{
  "num_hidden_layers": 8,
  "num_key_value_heads": 6,
  "head_dim": 128,
  "vocab_size": 16384,
  "hidden_act": "gelu",
  "norm_place": "pre",
  "tie_word_embeddings": true,
  "init_std_o": 0.00569,
  "init_std_down": 0.00569,
  "optimizer": "soap_variant",
  "schedule": "wsd",
  "decay_shape": "linear",
  "final_lr_fraction": 0.02,
  "max_steps": 4771,
  "dataset": "wikipedia_en"
}
Each number is 128 + 32 x the weight over its row's rms, rounded and kept within 0 to 255. Layers, rows and columns count from 0. Numbers have three digits each. The size before them is the row's rms in percent of the matrix's.

# layer 2 attention output (transposed), 768x768, rms 0.0762, rows 740-767, columns 192-287
102:188106124133153125137085115158081103080187072190091147168080114173133076114154155122115102177100124093150129133159105115135134171110170197138141191099113169131089115153116060136140129133123146097109125142063109092153130157164118141144154066104092064099138173152087119111088124144111170090
104:132144149171144137127107090172182111069134141120215156180109093130094153133140178111152200090123135160154164134153140177118094183126165204160109179072075102104128115130164106100110113134068168164050124117130141087110134182090169092141090167109116103095167076168109070094122135091118086142
109:151144096091066145134109154068132131173176141126164108094100193162132132129111071180205096088116143134171151121097174113149139089122147131155129125083112131157172182138150093088164112158142160132141109149080122073143120100196102191170078177157189176145172162136126165131158077109125113143
097:147118098124071114121212129105160094216181156161124104117078124066090119114129061168144094106106145153150150111140096181097210159138125121150117116130165064132132133152149132108062137142201176117060113113138146122085088100126148133150182101120182086105137197167130078108112117114090163148
099:129132082147132109114122072114185134126174117149128154068184144126182138103112179107094141192131119118171159209130185155084083107148111156088163131096168120116107134027189139096150121092111122127111231121125085153094137166106164092150147135135136144128153119095169121203201114076101084134
112:082083121144097124108135147091132135167135131115072130148118156161102142128158103110126154108105140066125133142105070184154130124167077126086118137164099073130164166178082142116093146155171132137118146151126113109122116037123120091116140086125199167138149096141124138111085184189167158111
105:110116143121129080117114124196187134131121096121143115081170104071075104086127128103112112170089124146112082117143086090158127131170152118093082145140075089165132057105162166164146186097141085214163092134135147118164135078153096099142141123111111140136118184173116162093129130078115170094
106:071116125126143075109111143130137141091149092121118181130058110158139119090138160107160139203118193143097140168120123148107103136135158148098140034115076098119123173158094130157193155102164172148119137153117126093152107072080216165111178137085099167149117085163121107133055148098156152139
109:133129162123063079169168113101194138094122100124143114163077155102112163108107118119132167134190139144141119129130062110060151110118111154148189143180017153094104156132100134154112131093139175118170150099116161113115127089113126126156123104090139138118173082156132129142098106140120123084
102:089077106079137163160114124178134118134116099148104118129154130152077122090170131154081074104118148121079144165134128126119079151133130111135147173126086171128116099109160146122144096145096138160052132142101158111128066172116121167083107112149146147112132153088153086165102137101131150099
106:121136136123169200166163098129075105142124175145117073140156143140213174093140125166094101111168102137120086125116104136052128175106118152135133116159145113148167076075065159059133169140168146152138126178098115146179126084182154165160198134120158143122180089161162113118059156141115130135
102:091106148152111123203169166112094130125143197176163126152155157115025133106160139134223091157158104146099106133132109127159193128118117158148140114113079051115149099106099194137134104096131133175123102122148172083130136104108146115100105135084182128095127134169136143173084118166117177065
103:066111214089111183100184120089168124163086124071069087147138130127114133062119109079144125134180148153107166123120128181088092109152117153114139078191110117154153131104113107108159166143105091113127111190168173111176139163123122147194078154190148094094132135105126112202088123119122180179
101:047079072146093151160171132100137100127094155193187123105110112105090124115116126080168063099113143160170116143134166145132158140079101151097194139136153100146113123119123119086145086153120120181134039060068157099152152057155165219116090157155200108141164135179164108165156064110149193126
107:157117159180209073055112118117150088129139122149147077180126138143123117099123132158103099109186128151153138130149152137160151120141082094099097120097130109147132136076123143147092169134155143096153159175182107147117168072105106093077124097152112188135156130096140119103134215124173151152
104:070124165109094151077103129134114119107073155166116100126094094084149145091138131106079145141150174108113126109155096121123151079072146128089154074117084111094096106121098164150111154129148134164141089125184181109148131032119154045113130093105120130133139084108079158184132122124145100119
110:178115128114123166115122063101138113143124145151140106107131174122184117140072097128152129214157097116152120168161151149143097096131141159117103100075096121077145176127138083112127137165125147133129084140151088112105050188188154190191114155147115124068116126138109138089139194185117122104
101:126097112146165176175151130158143151114152150139161163190143129174114126101070168142096194108134129130163098167112170118099084051144149118066094153061091092123076073169130203168105065089182094095145160160124111151086165148132136114166165156105143141091142148161124160110126054111103069124
106:111156086108166101096090156070083117120137159061174126118139162151133148125125217162084139154106160180103160087177126080061182183106116101156137146148157144145137094162143119125114154132086104104104115089117107090114088091102153146143140107157072048048179167151147104138114128120158133192
103:085084098121108135170114156151085140117126146146158152154076152101164119108096079185092174164168199167186156085065168099129110121108113144117150068113072129101123141149229141147133096161106109139148141122143167109117147120061162086117172102098181125129069110120175080092148143152108135146
100:132133149127163046085155170163110074135150143139135226107098164127078125153155153121141106136072088106155139089174131184129065135096157127117142136114106181119127112117089131151091102168095093140150142124132092146150145092156149144159094151076114081127118161074096164123157194143099122143
108:089122195112154133097098155152179130167110084177157122207093106114084175110137149099136154134120085153159117110123113160117102123154114141150118110128071107108162165154127156102140181136172165074141162136095097129130136113143121121109158130145109133098186116111076167116116179139122111119
102:140123196117131130134141134164127120212121127149189089097117077121138151148127101175141113153098164110132166110146117116162158120129154117089094087120106066138152124123178114061156096137116158084129127135150183107141116138125152130121126113155146091162120165079181096114134121092100092066
108:111160182101097086126155149137162196097160170162167103100119086162175159178113102173115149058160137111233139069122140143119172129088137123170139090147150086110107113131139125118120116055114112126117159137130123090140155156153140099087098170084125135106073125110089097166075129105149088133
105:166115106107112098155117015137088111170106127173116127182143073134175177140180139115171114129119132116151172166140160146158130046124101124181113162202116182155147165140167092146134066095094102182152090123161147174102114118112181102165118099106136156160146106139149163124110148129127057132
109:109098149145180111158107116112197077097171048163068088155079105126090129146195143099111170133138124094121112068134100129135094125140135101120104117150046159129051136135123128152106145087164181205120131119114127170167191149098135152174171143138073133087095136086140084122080094147146202123
105:151127150112129117139157108079097077068128130124138097115151155132128052166175103193110190118151165119113118132125136114150139163156093092135136136098112112125134137129206174135085145148132182154124132158126100176124145094143074112142140101166110155124122158088196146168148102117125127149
107:077049105150152167122116081151170144124177118112121116171105133058158157141109143130089126123119096104124075110067192149088126128126119175113147219097109108152082133086121142124125057148127184136168099119155120155081164175169097137170130105170129132081111148100073110068180142103142088164
# layer 2 attention value, 768x768, rms 0.0835, rows 741-767, columns 192-287
096:106099148115138101105115129123082106146152113161042180073116132164094111093085122119134139155051125157063165117139097164122170125130101125136105131157149123170074110114164143119161109108105108071179106087129113063183155116153085169126193110164171132168112106142128187123137179136096134100
105:108088151130135131130094068188130146122201104163110171174141099167120154111178160116075140179177105144160100119190090113177159064114111170123149155130150139112124046073147160083114118117087119085120094140136124149142149186114140104103136121134109105166125102112130127198116138130118100105
095:164128125123188136108072144187157115118114146124099160123076108129129096083184145093106198090134157099169118124076093086151050146104128092104103115074113128122105149150138099085129108149127089108133119149122105127110139115127120098154103158089131162102174100064115130124142142121169125119
097:143084149116142143153142176128133135150109163084128088130134154161097161145120100085160175144122157085154120087189128167162192151144137143138040147127117066127128148192062137141151135178146195190132129144138165073148127103121092128153158158125131124116159121177092158135086079163129116135
107:146167194143096107111111170131091157141126133127121100133159086184135111083139161130155175139149122128096140155115200142139099138094154129135088134175120176102088121115108086140142171107162090140123132102186217158120131176160107171113119185093101133161126142081130117182180086093089117132
101:135110100151170147087122125106095115139157146160120159162104159068152169166110132151196145128104132110158160126077161136126181093091131098145106110094163163145111186142109141072187068185139169062149147112121155116123108159081143133101084192145158148151180113109157102124193108149201096134
100:137120102168080134152097136092127158114156101146149092119139113102069135153080114157148114088086106108158128067197147168101110146157119033147120104170164128165117070081149133120056101146082142095170128084131113140117202096200084125115127121162182077150131133109067171128176072159198140135
104:152158139183193135129100127158101142160116096116125098193134182113112073140169124129150090110108168161090156108100162148125095100091135148127096098118196143120106155183160116111144128146099022099111058157051140127105110135144133145141131164168098139091081142080126136126144150121157088154
098:202164121155133126112162127096100110156106135133139161112115113178133129137086101187116125124166139131152101168121162083049135086099151116118187150143116146132163145161151100205078166127157125110202123079142064146099143154151121092122185138143104111086105135169100172082188090179099122114
100:124158129207072121118135128142177142186135132139110211115074165138085095078193167143180117079152154129131151183196089149207125108114070102159145158101137169097127147154207126152124094156094110119191204107181099108095162151161161105118123144108123132101140153092115135114117112114162086099
100:150181177134127056113149149136168119147120124148093099162086171168119101092101132105034166088109115128083147112161139098110137104132126113090107122090121120150122106135107105080095143137147137120116034115064115170109193114104133098153188143162140048200112111168142068089090132116092122091
102:154116106105158134110094122103179074076115159151198123108098102080173104134110095156068103135106103096104115078202126106149140141148109108118137131104138130121166123127104146170106107121128157115118172093142091143129152111113126119129112098065098133133096105140152121122130170170154100095
099:185160151122175079084114128144108125153184140116139144133123149197148149124123113140095150142152069092087145144082123117086141110115145091149119154143110110144072106090174111155133092167161115135118095131131106147121176195087070135112167087106080194166139105126097132091113119137150063107
101:138113085100099179244072149127111102130135132148115171062099089061083123145150122110141106134120094060110162078151075099116135102120096110155161147117149188148081125137148132123192153128133127221162121147134124101138119150090101152186147140139157108150197135127194094179114119113111075128
104:178126076187121111169147162109107130120122117111171153120124081157122102121138113138167119157140123130136098094121119182161114185118126155131144133154105153122186130114105140092099117180112087089104070136083115102137188180133182141112098159112162100110154161153187094085129100103128184069
106:079124133124106173163150124136133131104145150120095125199127129137119137125140138099141094134141147175123132080095068130160133157149108165169145118108131112136121134115107155131110100023135104138109186122150119139110156090156096139057164129113101135192155134132139124174171114143161132155
099:106147148105068059124090143074149120214106112089100108121111076127139143127152124143183100123135070119091125142158080153190173156078195145168086125123195104098136206146109061136121163120137125167162128136098078155126111097095163185154135104143139128139082103139134067124128135088135087114
103:156083106145114169164172148159160132117128113126092125172127101172112129146125109084097097133097102082153127176083148192213113106128110098144138132134126107081158119132082179144174117120080129128160070181146131151182160156085122129099088088159105171121133076100086117120172090152168136089
103:193155143135146103110167120108130163095168141095140113121158134138076152137139170166108134116125106111110141135185145105083127158156166162111157136147132157116134151075030159146139143120077136106150045154057118166160107151126107170138115165132051063126109101167090105111103104094114153151
098:097079158174146145108088141072139146085098136131115070091128122104148125125155095159197100110133124123120148140181063159155157157147189152083107120134216139128105174140121120080134077110108182155157120071102144123045151112174132126151129146148087128143135145077159086144080118142134159081
101:115094074101105141132134096107100138131150146085160085152131198107164144141131126140152151102174152134108196117102166122134128139092138156145161133129185124149110111129099126136158141125168091131087110154069169114124069153107124160149137075125121155182119149097195118133098052030165124120
101:132098114113109134119161102099069108073145168167116161145158108130130084117124144078123178162178081073148114147113105150146088127126092184104141091090159112106173097095070142143110119156157171159150173137136121135067184142132126123118140146145149117125176110188134130149138084153162107142
100:143087139107127140114126153124077080165061126113149141100154174159138134088127176149117150140115153115094176149128094147147104117178092140100151143104176162125184110085135092101144116122058077093163095122137064123116132097133173169167128111175065117163185149197100121106151139153123141107
100:136171141125178149137171194125152158153164133135115142086128184086088155098099151138120119096173148142087122070141106123089094148154167124065079169083108109118073160149122119126095100092076167087122198128151095071090152113110128201132131112138147137116154124137163086128104091120114132150
105:129213106134052169100180136133120177136107150141146171142151154136156171147065163162108106122120159180153175179065150129082104087094185082173202109151210120115182104100115071150187154116141071087185155126160160142054129126088133106141052113087160143135099098078107167108190187152119079128
099:115140133139107106130108098131095130168140138114100187084075096061096165153115199159111113143114131161107121104110095126132084057123171115109118160114137119097227123128044114121139129103108117111145164095073168081116068145147090125171112135111143082156151127170138070080178134128126127112
109:177157087126077088177189169073118093134134147142144097133178154098149106161124099152153168135152210139180166137146144078082157178144117101099118129197088117109134104170112115111129192091163142089083140137094133123175090103083128164102137118088124122153152106141163181155117103098079112153
# layer 2 MLP up, 3072x768, rms 0.0921, rows 0-6, columns 192-287
104:134158074146078105136109163132166099161087160141132129118110150089164129128145054171150193183086130110126168105147169148136173184169188147131155179160102092161075137135143092115128095132101110154167142142108155117155108041142167148067090096127140156114042123165106096117145145172111121143
096:125142078106156085192078085100133129103138121124100148139070119134197166175086138144120171111120109147075143191129177141138082115097140160117107160136127177148138119066093056109137117143078099031134140102125112142080161094193143195110125146055181168146093178095138179104156124120156177144
103:123025068136104139139151100151114102079117132124114114062124053188160098139095108175038138132123066175052096182150158074102133140107131118151186133210116135159096140139070107075186159134134112092151126132155120103118118164190116117135138131131175120091156102131164130124165044189101114133
100:106114095136130095078114126069124097182139142177137108135155146144144133117174140164112119119115139176034170107070096130169128119159137137180126125143124189139108139106203144133150125172168147082171187136138120115174063096159114110137090143156124077106164157126177108098142120138148156123
104:135138174158141091172066153142174175119153156159128118118104148161121073124083166084066190078105156110073127122159155165103120175118124098166147173133138130125147166159115218180145097106093098179082115196105106118152154096124029184169145109102155065088127079140125126072128116110151159109
105:124123068126123121121177100132104148158127129161131100046086172112163142174111139100105123121164114079124116161132123100138162146121067139096141140121094101116167146189130169095111129111197104111113133172075117150169176124095186136174121122107099071143090152104117130086059141087121106116
094:112140153175149091099126161106119134145068155142122111111132125067174147127167095083116139128112136107175087119175148113148135104115086114091121065141170200126108087159057113106139160165126134117165159076171087122147131079135128131156171105111077147153167087093128096108167086153117132112
# layer 2 MLP down (transposed), 3072x768, rms 0.0919, rows 0-5, columns 192-287
102:167166109170131073135162141196108178087113124091129105106135137148145087149225169133096104194124147175125129128108137145146109091175111104107103232176088171146098171142111149148113130118167169132074150072137115088161131066122111095120100094134096132161169102193125149203134079207089163095
101:096139197118098120098168079162166145088113132055122127161099150200128173104107184158112099146080134066146148129116116119175158126128117169165143145104123115108123118121162150125114119152191100087137112109179094118116170131149160149178145145085129139074143149104055115128154110114118094181
105:116103133141133078137119103128158105115104131167124157088100097102171122120147150140114181204128075139118106054061185102115069094073166135177159093111085152163083166149150185151144097092105163160085123143128119136129125095079192139186155167133104147096143116158041074167126110162133095132
093:148155076154081144107205128111147128123131150109096120130125098145136096129042166078099147108154072142167183139146148120124102088176126152132157147110145150141131105109042181161149133108152132180090109091123073119103144153146177105144198102167173133105070144181097127172142149111087118118
098:157129095120121135142103135087142178075142162131105109086137090146125085110125114120066144054105122199149137110144099115094140141129118096175068080149140092102118099137146145131138145085125128131111119140069147115115176143180098127118068141116160134123146074109126123093101169090134120155
098:142154053161115171169186134118142124184174171143115133093069075110160115119157120077119097139111133133155100110151084158139116141134168185141124127137132148085156172132115174137061149094091121102139109101121116140146166127148102111153099116128170173173161134166093133101141071141142137096